Each number is 128 + 24 x the weight over its row's rms, rounded and kept within 0 to 255. Layers, rows and columns count from 0. The size above them is the row's rms in percent of the matrix's.

# layer 3 attention query, 640x448, rms 0.0534, rows 239-255, columns 56-111
size [ 72  65  76  62  70  72  66  65  64  71  74  73  76  73  68  62  77]
[[135 114 124  94 128 140 140 140 137 138 134 101 104 136 157 149 143 124 125 121 156 108 107 107 112 136 150  88 170 132 143 161 151 146 117 116 149 127 165 168 120 104 163 138 103 160 125 140 125 115 125 103 144  76  93 120]
 [ 78 108 127 151 131 135 120 135 111 117 155 127 128 124 126 111 163 104 139 138 160 131 112 168  95  82 121 134 160 118 150 145 109 119 142 113 155 108 138 156 108 130 129 118 117 127 122 130 115 144 143 112  93 146 131  96]
 [158 168 151 118 112 159 141  77 131 124 110 139 130 126 137 114  94 106 107 130 101 118 138 170 133 116 138 106 134 134 126 104 122 154  75 147 112 155 126 127 147 127 134 133 130 115 171 173 128  90 123 110 147 120 150 105]
 [176 149 128 124 140 133 157 103 110 144 156 144 104 125 152 166 166 125 129 114  70 119 150 119 147 131 126 114  94 116 121 124 151 160 140  90 147 119 102  89 143 115  96  99 124  92 166 188 148 113 101 147 174 109 160 153]
 [121 140 135 143 141 123 148 134 152 145 156 112 117 109 142 105 117 111 149 168 139 104 112 169 133 185 142 150 123 111 118 150  91  69 171 110 103 149 158 190 137 140 134 110  79 111 175 135 131 145 134  84 115 176 118 105]
 [122  98 154 121 125 124  97 126 111 133 191 152 154 121 134 133 124 130 165 121  87 141 157 125  99 142 101 129 124 109 155 151 192 133  99  89 106 174 107 134 126  77  86 149 144 118  98 162 104  85 116 111 159 124 130 138]
 [115 117 120 129 160 224 124 153 151 133 108 129 117 114  89 128  66 127 125 153  86 126 137 141 127 144  67 168 149 119 117 127 107 201  83 148 127 112 133 123 156 125  88 112 131 128 122 179 133 118  94 106 163 116 169 150]
 [131 151  99 119 132 123 168 187 165 145 101  95 168 101 133  99 118 119 109 101 100 156 109 130 139 159 148 139 112 102  95 121 158 134 157 124 131  86 118 134 150 109 158 152 103 166 189 125 148 115 138 132 126  76 116 130]
 [124 151  92 114 112 129 166 147 151  76  95 134 195 181  83 128 116 141 121 153 109 126 115 146  87 140 146 124 120 126 150 105 112 135 140  86 149 109 133 134  89 138 134 113 158 130 170 165 120 189 163 155 140 156 149 116]
 [168 113 142 186  89 129 144  79  72  81 105 127 163 149 156 102 188  84 135 121 125 138 121 104  93 115 129 120 116 126 107 140 108 152 117 136  97 106 153 125 165  89  96 140 143 138 146 148 132 115 137 144 149 133 111 158]
 [ 77 145 115 124 133 151 123 146 129  98 159 149 121 110 114  77 118 117  72 110 139  87 135 132 118 174 198 110 148 145 153 143 125 117 128 130 112 140 134 118  82  78 103 107 123 111 124 159  88 122 144 168 153  94 105 144]
 [147 144 123 134  91  75 120 123 124 113 138 123 113 141 151 117 136 127 111 143 174 155  83 156 104 111 170  78 138 121 143 134 132  82 106 168 145 159 155 132 103 157 136 157  88 162 144 132 137 138 133 144 111 134 103 148]
 [120 151 125 172 136  70 127 151 169 125 170 130 122 122 103 109 104 130  99 130 185 148 182 142 140 137 107 138  98 115 102 106 144 136 167 134 149 134 132 134 122 159 127 108 142 183 141 137 142 107 121 117 124  94 106 125]
 [119 124 154 112 120 122 112 120 112 150 140 117  88 109 141 147 104 107 139 145 192 137 133 129 168  98 168 118 147 128 131 147 145 115  90 109 119  96 178 122 125 147 115  95 150  91  96 127 131 158 139 119 136 123 115 146]
 [107 123 137 131  99 168 131  90 123  81  97 100 115  97 143 141 145 125 139 158 124 141 109 147 148 135 165 121 148 138 115 105 121 112 119  99 152 143 111 140 100 146 182 123 134 109 154 124 125 122 134 116 157  82 141 132]
 [140 130 118 135 108 110 129 140 104 151 157 132 106 168 116  91 138 147 167 144 118 118 120 109 106 146 131 138 114 138 129 130 119 109  83  74 145 137 119 100 132 139 139 128 136 134 152  86 140 119 118 127  65  94 117 106]
 [123 139 115 145 139 200 117 128 125 114 140 119 154 148 113 133  92 188 117 130 148 107 135 126 134 152 122 138 118 120 114 126 156 113 119 130 110 164 151 173 135 144 150 141  94 133  96 143  83  97 115 122 148 118 130 154]]
# layer 3 attention key, 640x448, rms 0.0577, rows 239-255, columns 56-111
size [ 84  81  78  74  75  75  75  77  77  81  73  87  79  86  86  77  81]
[[121 149 130 146 122  91  90  94 165 120 142 129 103 183 127 142 129 144  92  76 128 103 119  99 117  92 116  84 130 104 146 132 168  96 163 103 169 179 102 160 124 174 114 196 160 126 108 159 148 156 145 133 117 119 146 123]
 [149 162  77 106 141 139 125 171 154 105 126 149 137 129 113 143 175  98 162 144 102  95 134 112 131 126 107 100 139 110 139 116 130 181 143  99 113 149  94 128 106 170 130 120 121 129 136 115 157 135 110 132 119 106  91 127]
 [146 161  95 165 110 162 137 152 118 125 151 158 163 136  91 129 112  95 125 168 107 162 143 134 161 145 108 142 122 116 113 132 108 114 127 123 105 157 152 111 106 116 102  72 114 117  76 123 169 148 119 122 102 150 131 127]
 [140 142 162 136 124 149 123 113 144 102 135 135 122 174 107 145  91 168 148 125 106 154  82 119 118 139 142 116 120 134 118 103 107 120 155 137 131 119 151 127 143 129  71 125 154 102 126 166 162 176 130 165  67 144 104 155]
 [ 99 109 164  75 126 113 121 173 101 126 190 122 114 117 117 122  67 157  86 145 126 134 171 130 147 147 110 112 143 118 134 136 115  76  80 154 155 122 136 132 132 138 137 112 170 105 135 111 117 100 160 115 158 139  74 159]
 [129 137 131 118 143 133 162 129 126 148 119  53 144 182 119 117 143  76 113  71 100 129 128 105  98 156 134 124 144 167 120  75 135 137 117 112 150 157 117  63 155 186 120 154  96 141 138  89 103  86 115 128 121 135 106 104]
 [158 133 139 150 160 139  74 189  82 151 154 131  98  73 121 104 179 109 107 102 141 127 120 140 129 134 144 135 146  97 121 130  91 108 125 119 132 114 122 119 140  73 103 106 128 113 115 137 144 159  74 142 110 110 119 126]
 [124 139 132 136 161 109 103 123 136 140 131 148 171 129 103 120 160 135 148  92  94 121 137 126 136 104 159 109 123 140 116 113 180 140 177 154 126 114 108 134 135 154 148 143 148 126 124 140 110 133  65  86 160 140 176 117]
 [146 114 152 142 144 155  81 139 122 128 128 141  73 142 101 146 124 119  89 139 142 155  90 119  87 192 144 131 122  86 114 127 135 150 125 108 120 154 172 128 114 133 158 131 135 153 122 132 123 131 144  90 140 144 127 161]
 [117 110 130 128 122 106 121 129 119 128 121 133 121  51 122 128 136 111 100 126 138 121 131 119 119  99 160 128 124 126 137 101 170 123 101 145 130 136 150 140 123 136 127 148 150 132 132 112 110 150 177 101 110  98 162 111]
 [126 185 101 107 141 124 136 127 196 135  99 157 136 127 101 118 173 131  49 147 151 125  90 102 132 144 122 135  98 114 137 148 210 166 121 144 125 151 120 107 110 117 105 164 150 144 163  71 121 154 111 152 126 125 125 122]
 [159 188 112 153 152 145 121 153 158 116 123 152 151  59 146  71 130 136 122 157 136 148 138  84 133 141 149 133 134 103  68 173 170 148 131 114 127 103 164 124 146  99 128  72 118 106 159 135 168 120 112 147 119 143 163  77]
 [126 109 152 169 102 163 168 117  88 172 103 147 143 109 111 117 122 109 145 100 119 140 145 174 127 116 146 119  98 112 128 132 110 131 103 110 138 153  81 148  66  97 117 143 164 151 131 101  92 141 133 127 104 141 114 127]
 [160 160  88 167 158 165  43 129  88  94 135 146 117 125 125 153 143 116 124  70 142 104 117 120 119 143 110 111 148 106 141 126 144 139 165 140 114 111 133 128 182 144 130  96 152 118 123  99 128 144 117 127  77 154 101 102]
 [ 71 131 107 161 134 135 131 136 118 117 143 116  92 153 152 143 177 127 131  54 134 155 110 128 143 103  95 127 109 136 142  82 114 109 103 130 158 112 101 125 131 135 136 158 118 161 145 137 121 127 146 129  82 171 136 120]
 [125 148 115 115 129 168 114 141 112  89 153 142 114 142 118 132  97 130 139 150 141 158 150 138 146 123 149 120 154 126 109 143 108 141 112 131 122 132 180 106 114 124 125 157 143  82 174  94 116 131 109 125 107 145 118 154]
 [155  92 171 121 144 106 106 151 100 150 137 115 134 108 165 149  98  80 130  79 118 123 120 114 106 121 117 105 153 139 129 102 138 155 110 188 158  86 144  74 105 153 112 143 140 102 146 135 117 144 118 141 125 107 133  81]]
# layer 3 attention value, 640x448, rms 0.0626, rows 192-234, columns 56-111
size [109  97  91  87  92  88  97 102  97  85  97  84  95  88  88  94  91  83 103  88  85 109  99 102 103 108  92 103 103  99  97  94  99  91 102  87  87 101 101  90  80  91  99]
[[123 151 118 120 115 158  81  73 146  94 150 142 102 136 156 132 158 107 120 160 104 151 142 112 136 142 123 140 122 132  62 149 127 131 128 100 136 121 134 125 118 107 103 139 138 109 145 139 111 148 131 155 120 128 116 169]
 [145 114 141 147 155  93 124 143 152 166 143 116 156 160 112 102 116 159 137  68 122 100 115 121 107 104 136 124 129 128 126 101 113 163 116 111 102 111  58 164 129 108 154 128 135 121 120 133 135  81 145 102 137  88 124  96]
 [131 141 126 120 129 132 141 115  70  84 121 110 132 118 144 125 105 120 154 124 105 106 155 140 105 135 145  84 121 109 165  91 153 149 115 155 156 104 128 136  85 153 144  91 130 109 144 106 125 154 113 151  77 103 128  97]
 [ 67 139 114 142 108  96  99 134  90 152 140 125 162 109 144 116 100 107 152 153  99 102 148 140 132 124 138 113 151 133 150 101  97 131  91 125 148 164 141 133 107 127 143 132 134 102 154  53  69  91 116 103 141 134 132 146]
 [117 142 122  89 118 147 194  76 119 145 126  92 134 106  95 105 124 163 124 118 126 126 173 111  75 121 183 102 135 111 128  67 109 128 102 102 164 167 158 139 128 120 114 107 159 128 102 125 121 100 102 170 103 124 170  95]
 [104 116 134 135 135 104 144  90 134 124 115 124 144 119 136 174 169 138 116 155 133 118 118 108 174 141 156 140 110 121 104 140 116 121 117 140 120 132 181 171 139 114  76 177 137 115 122 140 141 142 146 117 158 138 123 129]
 [105 135 137 152  98 139 151 109 112  98 143 109 143 161 150 147 144  89 149 161 133 131 134 163 148 121  81 116 139 132 154 172 145 110 130 134 144 107 128  96 130 131  85 145  81 103 105  76 109 180 129 134 158  78 147 121]
 [106 158 155 124 137 107 157 151 121 144 129  88 123 181 106 124 173 143 122 119 149  92 123  96 123 131 145 102 142 131 135 112 158 167  96 122 163 103 151 159 155 104 118 128 151 166 108 100 102 106 154 110 133 108 139  96]
 [ 85 150 175 131 122 119 146 110 133 164 147 104 140 166 149 175 118 117 152 113 150 143 194 113 132 136 105 143 128  75 107 168 103 114 122 121 142 137 115 136  94 124  86 141 131 109  90 114 100 132 162 116 117 110 120 157]
 [107 153 182 177 121 113 134 172 151 140 139  83 144 117 111 130 125 168 128  82 131 125 105 111 171 122 130 111 116 129 162 123 115 135 118 153 101 125 109 150 110 113 135 166 177 181  74  81 116 147 113 104 107 112 147 130]
 [116 155 114 147 122 108 139 165 164 121 147 147 124  79 117  88 124 137 116 131  87 173 128 132 141 161  99 132 133 129  84 153 114 128 151 152 100 116 124 128 157 137 112 133 151 126  82 113 127  84 133 156 156 169 116 129]
 [156 116 127 124 115 113 151 153 151 128  84 117 117  90 110 123 145 111  93 138 132 132 137 133  96 169 167 119  65 148 122 143 121 161 138 119 132 159 144 143 135 117  89 124 118 146  87 132 129 144 168 151 132 133 163 184]
 [108  95 129 107 107  97 147 128 147 133 110 166 126 106  89 102 140 184 123 101 127 133 135  96 161 145 148 155 101 133 115 126 139 159 128 139  89 112  90 195 131 113 118 131 160 149 130 116 120 110 127 100 157 128 173 112]
 [107  97 136 116 122 108 123 144 145 120 135 158 168 162 144 159 141 142 116 150 145 108 136 117 148 103  84 127 144 147 117 149  83 124 125 135 130 140  81 154 109 125  91 143 120 143 132 110 106 109 145 136 164  91 132 163]
 [118  95 118 129 118 109  84 171 151 108 128 146 166 107 113 138 169 153 153 182  99 132 130 101 144 130 149 146 121 160  80 138 134 158 149 148 112 149  93 121 158 129 112 129 170 145  94 148 143 118 114 131 115 156 130 179]
 [ 93 152 102 161 117 116 105 132 132 118 132 139 135 138 121 145 115  64 119 128 169 143 130 166 153 118 115 143 113  83 143 172 128  62 115 112 156 122 157  82 127 129 129 138  87 109 116 108 133 149 156 171 107 128 106 145]
 [111  82 140  94 113 114 146 135 164 166 131 143 153 130 145 165 123 151 156 108 143 136 141 137 178 120 128 143  94 111 114 156 119 123 147  84 111  97 148 140  84 153 100  85 130 116 142 124 139 118 111  91 144 142 145 161]
 [144 165 160 148 137 110 160 129 109 145 148 119 118 132 165 137 167 154 144 131 142 153  97 125 176 138  81 125 123 125 113 117 124 163 155 161  83 155 125 108 123 136 144 115 123 160 123 107  76 164 153  78 134 131 124 105]
 [108 107 141 109 112 147 125  85  91  60  96 131 111 102  99 137 165 158 106 137 131 106 143 128 118 172 171 104 132 138 104  82 142 130 103 103 144 149 135 155 113 116 140 114  95 130 113  88 113 122 124 127 149 133 171  98]
 [124  96 100 104 159 128 109 153 173 154 159 149 152 187 134 131 105 138 162 104 122 132 141 132 131 146 146 129 127 109 147 136 118  93 114 123  91 116 192 126 120 122 153  90  99 144 151 116 142  96 126 102 147 147 128 124]
 [106 137  89 128 150 127 116 111 141 100  85 117  61 119  76 128 134 146 129 142 109 144 115 117 139  97 103 166 139 119 182 154 101 134 110 113 146  95 158 127 195 147 146 179 120 115 144 143 175 110 131  96 113 153 128  98]
 [115 128 129 129 129 111 112 128 163 123 136 136 138 121 119  97 118 120 116  95 108 138 107 143 172 120 133 136 116 116  96 171 136 137 153  94 107 127 168 113 124 132 101 150 146 151 105 145 134 114 138 122 135 118  89 182]
 [106 134 146 100 138 129 120 123 135 145 146 148 105 120 136 103 125 152 177 145 120  79 149 120  97 151 145  93 125 117 119  63 168 124  93 144 172 131 112 145  89 129 126 145 150 121 114 115 175 107  95 146 116 112 140  88]
 [115 115  93  75 140 129 139 144 163 107 135 131  99 132 116 151 130 144 145 110 111  93 153 114 113 142 140 132 144 160 135  95 114 118 133 139 141 191  96 143 119 130 153 144 142 147 105 160 143  71 112 116 116 122 145  87]
 [120 130 143 148 131 111 150 120 112 119  97  88 128 140 127 132 104  73 107 126 148 159 114 172 148 104  81 124 162 112 127 150 120 151 162 134 156 114  93 100 113 121 121 129 119 134  93 139 120 171 154 149 113  85 103 130]
 [133 120 159  99  94 147 138 131 130 110  94 114 147  78 129 146 117 162  90 140 123 139 127 111 118 155 183 122  92 158 115  64 105 164 110  99 140 151 149 182 112 118 111  95 141 123 108 116 130 162  99 122 147 141 161  84]
 [119 109 113 101 157  84 104 129 150 121 145 136  89 164 132 125 158 165 169 163 117 129 132 107 119 111 143 125 113 175 108 142 102 119 134 138 104 144 115 167 120 128 126 116 150 115 128 122 132 102 125 114 107 133 142  76]
 [116 124 138 121 124 118 146 135 149 157 113 151 135  94 112 116 135 158 133  86 107  99 103 100  89 153 159 144 101 114 110  93  86 128  90 132 133 138 135 143 123 160 140 130 180 108  94 126 168 133 131  98 124 158 128 100]
 [131 143 104  90 112 127 148 133 137 123 146 139 134 119  82 119 123 167 122 152 118 104 142 114 141 121 134 130 127 132 121  93  89 132 104 126 137 165  93 158 139 137 158 125 153 125 126 106 124  91 107 105 155 136 146  96]
 [116 133 117 116  80 143 144 110 125 135 144 113 122 134 153  88 150  72 169 127 102 121 124 151 136 136 103 158 161 101 120 193 100 110 155 144 122 111 128 118 133 114 120 129 111 142 123  76 110 177 149 130 121 124  96 178]
 [124 114 126 132 109 130 128 155 134 114 136 125 110 122 123  92 109 154 129 129 122 119 153 118  98 146 118 101 114 192 128  68 132 113 118 139 179 120 166 161 210 144 139  91 133 122 141 128 137  81  78  96 137 149 169 102]
 [155 134 133 104 132 108 178 140 153 109 106 142 121 132 137 173 171 158 104 141 144 121 112 117 126 116 165 145 124 146 132 103 171 148 136  92  97 158 125 178 132 127 150 118 113 166 105 147  99  95 168 122 139 186 144 122]
 [114  99 144 152 119 116 182 131  95 162  95  77 125 123 113 113 141 168  85  56 144 143 109 116 114 175 147 117 127 168 156  94 136 181 106  97 111 130 113 172  90 102 134 159 133 146 150 142 119  99 115 108 155 134 146  87]
 [ 94 134 162 110 140  77 121 140 149 154 120 130 184 188 113 209 156 143 200 127 154 116 157  93 133 152 140 143 109  73 169 143 142 118 129 121  97 131 157 125 139 122  90  99 154 119  89 123  83 129 184 111 132 149 133 128]
 [150 137 107 125 167 107 169 177 127 146  99 105 132 133 114 173  81 174 134 151 148 111 175 128 130 160 146 110 162 127 161  80 138 127  93 128 103 139 121 123 145 115 124  94 111 134 115 119 124  85 108 132 141 155 152  92]
 [124  88  79 107 150 118 107 123 148 151 158 155 139 155 137 119 130 109 156 141 119  89 132 140 122 136 108 128 141 123 100 159 104 105 144 126 164  83 117 138 134 154 110 119 150 134  83 107 137 154 123 144 130  99  94 107]
 [116 129  88 126 168 122 136 118 128 163 131 117 130 104 115 141  89 117 144  95 121 137  98 130 152  76 125 119 162  96 138 122 112 121 111 155 104 165  72 143 132 145 139 121 108 128 117 136 140 118  88 112 141 109 117 142]
 [166  91 102 157  97 109  77 103 148  85 129 146 110 115 115 125 166 114 144 151 102 136 167 123 162 126 139 134 163 122 111 167 106 165 121 107 145 145 119 153 107 120  95 115 155 141 120 154 121 133 133 149 123 133 100 158]
 [105 164 151 134 114 156 127 130 144 138 110 132 105 108 144 122 148 112 116  98  79 142 124 106 116 114 129 117  93 123 119 184 144 132 137 156 109 103  94  93 108 134 103 161  99 155 110 125  94 111 177 141 138 141  99 192]
 [146 107 130 173 158 179 137 176 180 169 135 147 125 114 120 135 155  83 127 114 124 109  95 137 181 116  98 122 100 151 102 179 125 103 132 137  75 115 104 188 123 140 154 134 122 125 134 119 115 120 112 102 167 128 111 173]
 [132 154 102 151 119 118 117  96 152 152 126 102 134 121 135  96 129  98 194  98 155 118 151 145 106 119 167  77 137 120 141 139 162 130 150 120 156 108 131  90 105 140 155 111  72 120 120 119 161 139 141 111 146 112 121 115]
 [149 153 107 151 120 164 113 151 105 145 125 155 151 114 130 114 104  71 137 119 108 142 143 147 121 111  88 117 113  82 148 155 152 103 138 119 144 109 121  88 192 162 154 141  95 109 151 143 153 141 156 139 118 114  88 149]
 [101 121  97 117 122 104  99 111  85 133 132 145 111 174 124 153 207  98 132 156 131 141 106 148  99 103 114 127 122 116 119 176 166 113 152  81 152 181 141 118 153 122 110 154 116 113 103 167 137 126 160 131 130 150 133 153]]
# layer 3 attention output (transposed), 640x448, rms 0.0397, rows 192-234, columns 56-111
size [ 95  90  93  92 102  95  92  96 107  88 100  90  85  90  82  84  91  90 116  92  97 104 106  91  97 115  96  96  84  92  91 105  93  95  96  87  89 100  94  95  84 113 107]
[[133 107  91 107  96 120 159 161 125 164  99 160 107 141 123 166  98 132 102 134 120 127 102 133 116 138 100 129 117 123 151 148  40  99 123 138 117 165 148  96 114 130 106 149 124 126 111  94 113 139 166 126 131 153 111 131]
 [104 137 182 101 143 147 138 144  95 111 118 109 168  81 131 103 137 146 108 120 110 115 133 126 142 143 106 135  83 155 138  86 117 135 183 133 122 123 126  97 123 103 102 100 129 135 143 106 152 142 105  95 147 109 134 140]
 [139 164 122 110 140 142  87 134 138 144 150  84 136 113 152 136 118  73 103 111 126 103 141 125 159  89 128 122 144 125 125 106  35 110 139 131 130 143 127 121 147 135 120 142 139 100 126 120  97 150 129 100 166 147 107 135]
 [106 118 133 156 152 158 130 138 148  97  87 105 140 144 144 159 132 235 104 103 116 107 120 145 123 125 106 116 138 149 128 139  90 159 139 121 139 111 114 122 137  94 133 118 151 123 140 163 173 132 121 100  86 153 144 127]
 [ 70 137 124 122 143 142 126 178 140 144  98 137 112 156 102 200 112 118 135 124 123 103 126 121 130 145 125  97 111 123  80 124  27 116 129 154 102 111 122 135 131 185 135 136 109  97 145 120 131 149 163 112 174 138  83  83]
 [152 125 122 113 144 138 173 168 107 158 125 149 155 187 110 119 155 152 157 129 104 155 108 166  75 145  94 133 124 140  92 138 105 131 108 115  98 138 102 105 107 127 136 112 140 106 116 142 121 101 103 145 104 143 132 113]
 [111 136 122 152 127 151 106 117 131 137  77 133  88 163 134 126 112 109 149 155 190 115 103 113 174 108 127 123 127 132 139 129 234 140  78 186 160 160 138 161  87 140 127 169 111 130 135 155  88 134  86 119 122 113 132 109]
 [ 90 135 137 131 167 158 121 142 150  88 154  86 137 138  92 116  88 161 140 147 128 177 124 146 154 136 122 122  80 142 162  88 120 122 143 121 115 113 109  75 129 143 148 104  87 115 156 115 191 159 111 107 144 140 113 125]
 [154 146 157 127 102  91 133 133 140 108 113 104 105 136 110 122 159 103 128 125 112 124 109 143 175 140 127  77 143 103  97 116 125 113 117 148 112 125 168 138 134 136 164 146 117 180 142 122 103 137  97 125 136 123  93  70]
 [111 117 104 163 141 110  93  96 111 124 110  93 129 141 155 149  98 107 122 146 140 168 108 121 154  95 120 137 145 150 109 135 189 132 133 137 117 132  95 103 134 145 159 151 110  94 153 180 103 142 107 129 166 167 152 133]
 [135 120  75 123  99 116 124 117 114 128 161 144 135  97 124 104 147 166 168 103 107 116 139 128 109 125 139 166  90 100 124 153 172 166 131  80 111 143 121 113 118 114  95 111 152 168 135 181 137 124 128 124 132 134 137 124]
 [120  71 163 125 152 148 100 114 117  98 119 109 114 138 142 165 152 131 156 177  98 149  92 135 139 154 113 175 145 128 117 183  92 132 111  86 108 116 151 152  98 141 168 113 117  72 156 126  83 136 136 135 145 115  85 112]
 [186 124 101 133 101 110 102 126 152 131  95 143 159 149 127 113 141 173 126 163 148 111 110 152 151 146 115  96  97 124  77 131 161 117 138 103  93 149 152 144 117 156  91 157 122 152 121 147 122  91 141 115 146 132 119 130]
 [140 140 125 128 156 142 102 147 156  95 126 131 104 133 168 117 101 156 117 101 145 119  98 157 118 114 165  93 174 141 119  92 152 156 191 142 152 122 122 128 136 120 138 129 115  83 116 106  78 108 146 108 118 139 108 101]
 [118 117 134  98 137 121 150 119 122 133 119 163 134 122 158 172  95 140  73 103 160 154 125 158 103 129 141 126  91 104 103 125 151 106 125 116 111 127 118 120 115 158 143 132 103 102 134 162 119 132 136 158 173 148 166 168]
 [120 113 124 147 160 161 115 108 152 112 132 119 115 114 120 113 120 137 115  91 110 124  88 142 116 119 117 127 155 112 112 127 189 135  83 133 183 133  82 132  88 138 146 143 123 153 122 174 114 109  99 113 143 103 134 160]
 [155 129 126 122 135 118 150 132 135 111 141 121  91 146 123 161 120 100 110 153 141 132 171 143  84 121 138 124 155 112  70 128  93 111 157 125 155  62 115 127 144 109 154 144 194 144 143 129 102 117 144 167 140 133 128 123]
 [125 145 137 153 120 114 106  80 131 126  77 106 151 125  88 120 117  86  99 142 130 142  71 120 151 109 150 118 124 159 129 158 239 105  85 129 114 149 136 123  93 137  90 128 112 154  89 135 103 113 112 113 170 126 118 167]
 [ 98 135 131 129 114 142 116 144 140 140 111 141  98 149 128 168 127 121 129 138  83 106 126 125 114 116 136  72 113 132 102 149  24  92 107 152 124 118 151 123 131 136 161 109  85  67 177  64  99 133 117 132 127 151 106  68]
 [117 174 158 154 130 102 154 159 138 127 146 117 142  41  99 142 156 140 112 111 138 108 150  97 157 166 116 131 101 173 125 118 131 141 138 124 148 146  70 162 132 145 100 123 146 163  91 159 148 127 138 122 100 124 151 135]
 [134 123 106 116 111 157 150 138  93 151 146 136 117 129 153  73 127 181 137  86 141  67 157 164  99 146 126 152 125  96 111  98 156 139 118 126 136 148 130 120 136 130  97  85 144 186 132 175 159 138 117 147  93 134 134 139]
 [112 112 175 141 120 153 119 112 125 131 137 102 164  98 134 121 119 138 103 111 116 157 164  89 133 124 106 138 121 127 148 161  61  99 159 136 137 105 115 147 126 127 114 116 150 109 142  88 137 148 174 162 137 112 148 138]
 [104 147 167 113 158 119 139 143 182 125 116 115 142 135 134 143 119 159  90  79 124 108 106  93 141 124 145 101 132 113 131 117   0 116 173  98 131 137 110 118 142 117 160  95 103 101 161 113 120 157 157 136 122 128  96 129]
 [129 143 165 170 151 121 162 141 143  79 113 131 151 133 132  95 145 140 130  92 127 138 147  98 129  94 143 146 107 120 186 139  70 147 115 146 129  96 128 131 107 122 135 104 129 132 118 112 151 153 158 116  99 134 134 155]
 [112 140 141 131 111 108 126 138 112 159 140 123 120 130 180 139 113 112  92 101 130 123 114 133  90 110 135 117 145 131 142 146 252  90 113 141 158 118 141 104 132 119 107 173  97  90 150  63 103 116 167 159 124 139 134 114]
 [124 143  89 145 155 112 130 146 130 148 115 137 131 161 112 154 125 125 129 153 112  67 153 124 110 110  89 109 142 123  79 108 109 126  96 155  65 127 136 126 133 145 134 129 115 116 150 119  88  92  81 116 119 109  88  82]
 [152 187 112 127 138 144 132 154 132  88  92 137 151 107 118 130 120 135 126 139 114 108 130 115 133 129 151 120 113 187 132 122 113 185 107 129 170 111  88 125 141 144 140 104 152 147 126 131 131 113 126 118 112 127 133 134]
 [101  90 126 119 135 105 128 120  80 138 157 109 125 115 112 141 140 133 112 120  89 125 187 168 144 169 136 172 120 102 108  98   4 148 127 104 125  93 119 174 138 104  99  99 125 184 138 162 164  93 136 120 124 101 150 118]
 [117 119 142 156 141  73 130 125 113  65 147 134 133 175 150  93 125 131 110 112 125 114 111 119 116 101 183 159 145 106 157 128  87 111 126 122 125 130 154 131 104  93 145  85 122 152 122 125 118 155 182 115 142 116 134 110]
 [121 139 145 130 118 143  95 154 134 162 119 125 117 162  89 178  98 149 126 110 127  98  76 154 128  82  94 101 109 133 147 152  89 137 128 125 147 178 162 101 142 155  82 134 113 120 118 108 112 146 155 137 166  96 114 140]
 [137 164  68 115 132 129 143 139 145 165 132 176 147 112 130 111 138 106 150 114 138 117 139 144 115 144 138 115 131 112 128 110 212 122 123 121 174  79 112 104 120 153 143 168 124 184  94 149 139 155 121 124 116 126 180 129]
 [127 117 166 135 114 191 112 125 116 152 131 108  88 148 122 125 117  99 145 153 125 132 105 150 111 144 135  99 112 118  90 115 109 111 115 120  93 132 147 117 133 137 130 105  82 111 148  74 145 149 100 119 113 134 106  95]
 [133 116 145 118 140 138 111 163 134 128 145 115 141 127 154 157 119 118 127 138 143 140 108 123 128 117  85 102 123 133 128 120 159  89 137 161 105 174 139 134 173 159 138  58  99  93 153 106 151 141 123 119  80  87 107 138]
 [153 163 149 155 147 103 113 135 158 111 146  76  95 104 124 136 134 104 104 159  94 157 101 127 145 165 105 102 157 117  72 109  90 165 127 188 100 115 165 138 106 135 135 142 109 144 128 107 120 148  67 117 151 117 119 143]
 [123 157 162 111 111 132 144 112 126  96 112 123 146  94  94 116 147 116  88 154  73  88 102  86 107 132 132 124 125 129 170 104  98 145 123 129 121 153 111 120 142 114 131 131 152 115 115 106 122  96  93  95 148 127 122 113]
 [131 146 133 103 160 124 127 121 150  96 145 143 113 103 118 109 120 122 129 106 161 150  91 164 144 110 147 122 116 123 177 125 167 136 149 153 171 149 146 130 132 134 109 146 129 150 128  96 147 125 167  94 126 116 104 166]
 [149 116 135 166 126 103 138  98 135 111 127 125 151 133 110 103 144 191 113 112 135  62 151 156 116 169 106 188 129 104 117 131 129 174 154 115 159 139 158  92 152 161  94 159 154 151 111 165 169 134 125 119 125 169 120 118]
 [116 125 141 119 121 153 146 157 162 122 116 124 122 136 139 144  82 110 119 158 134 138 116  98  99 128 134 121 107 118 125 131  32 114 181 110  94 144  92  81 122  98 128 147 115 114 148 150 125 144 190 101 153 117 101 182]
 [140  93 147 125 114 118 105 128 150 145 124 104 138 109 149 156 102 142 136 111 152 140 123 114 126 118 103 122 128 103 162 152 101 124 128  83 111  91 150 124 152 138 109 108 100 108 109 108 160 129  88 120 128 122 112 140]
 [182 123  77 117  78 171 113 102  93 119 141 119 124 135 161 111 172 133  94 132 130 125 137 162 109 141 147 158 157 129 156 118 160 144 115  89 137 121 135 151 133 117  76 116 171 151  88 161 136  81 119 122  96 128 149 159]
 [136 127 117  97 136  85 138 143 109 136 165 142 140  88 132 156 124 138  75  96 140  93 149 142 129 147  94 163 117 162 159 106 111 119 143 127 120  78 113 157 136 150  98 129 146 125 178  99  67 141 105 115 121 120 115  93]
 [135 101 119 131 139 105 112  95 120 122 151 119 144  95 115 111 129 111 124 122 138 145 133 136 117 124 146 178 163 120 144 126 180 142 138 113 153  75 134 140 132 114 129 160 174 157 107 127 147  76 119 145 118 111 174 160]
 [146 109 140  96 105 181 148 182 143 132 102 168  84 112 137 113 130 135 131 126 149 132 139 144 141 163 133 111 103 101 141 112 111 167 123 113 137 106 111 116 127 135 158  92 120 178 132 127 126 139 140 151 122 135 120 143]]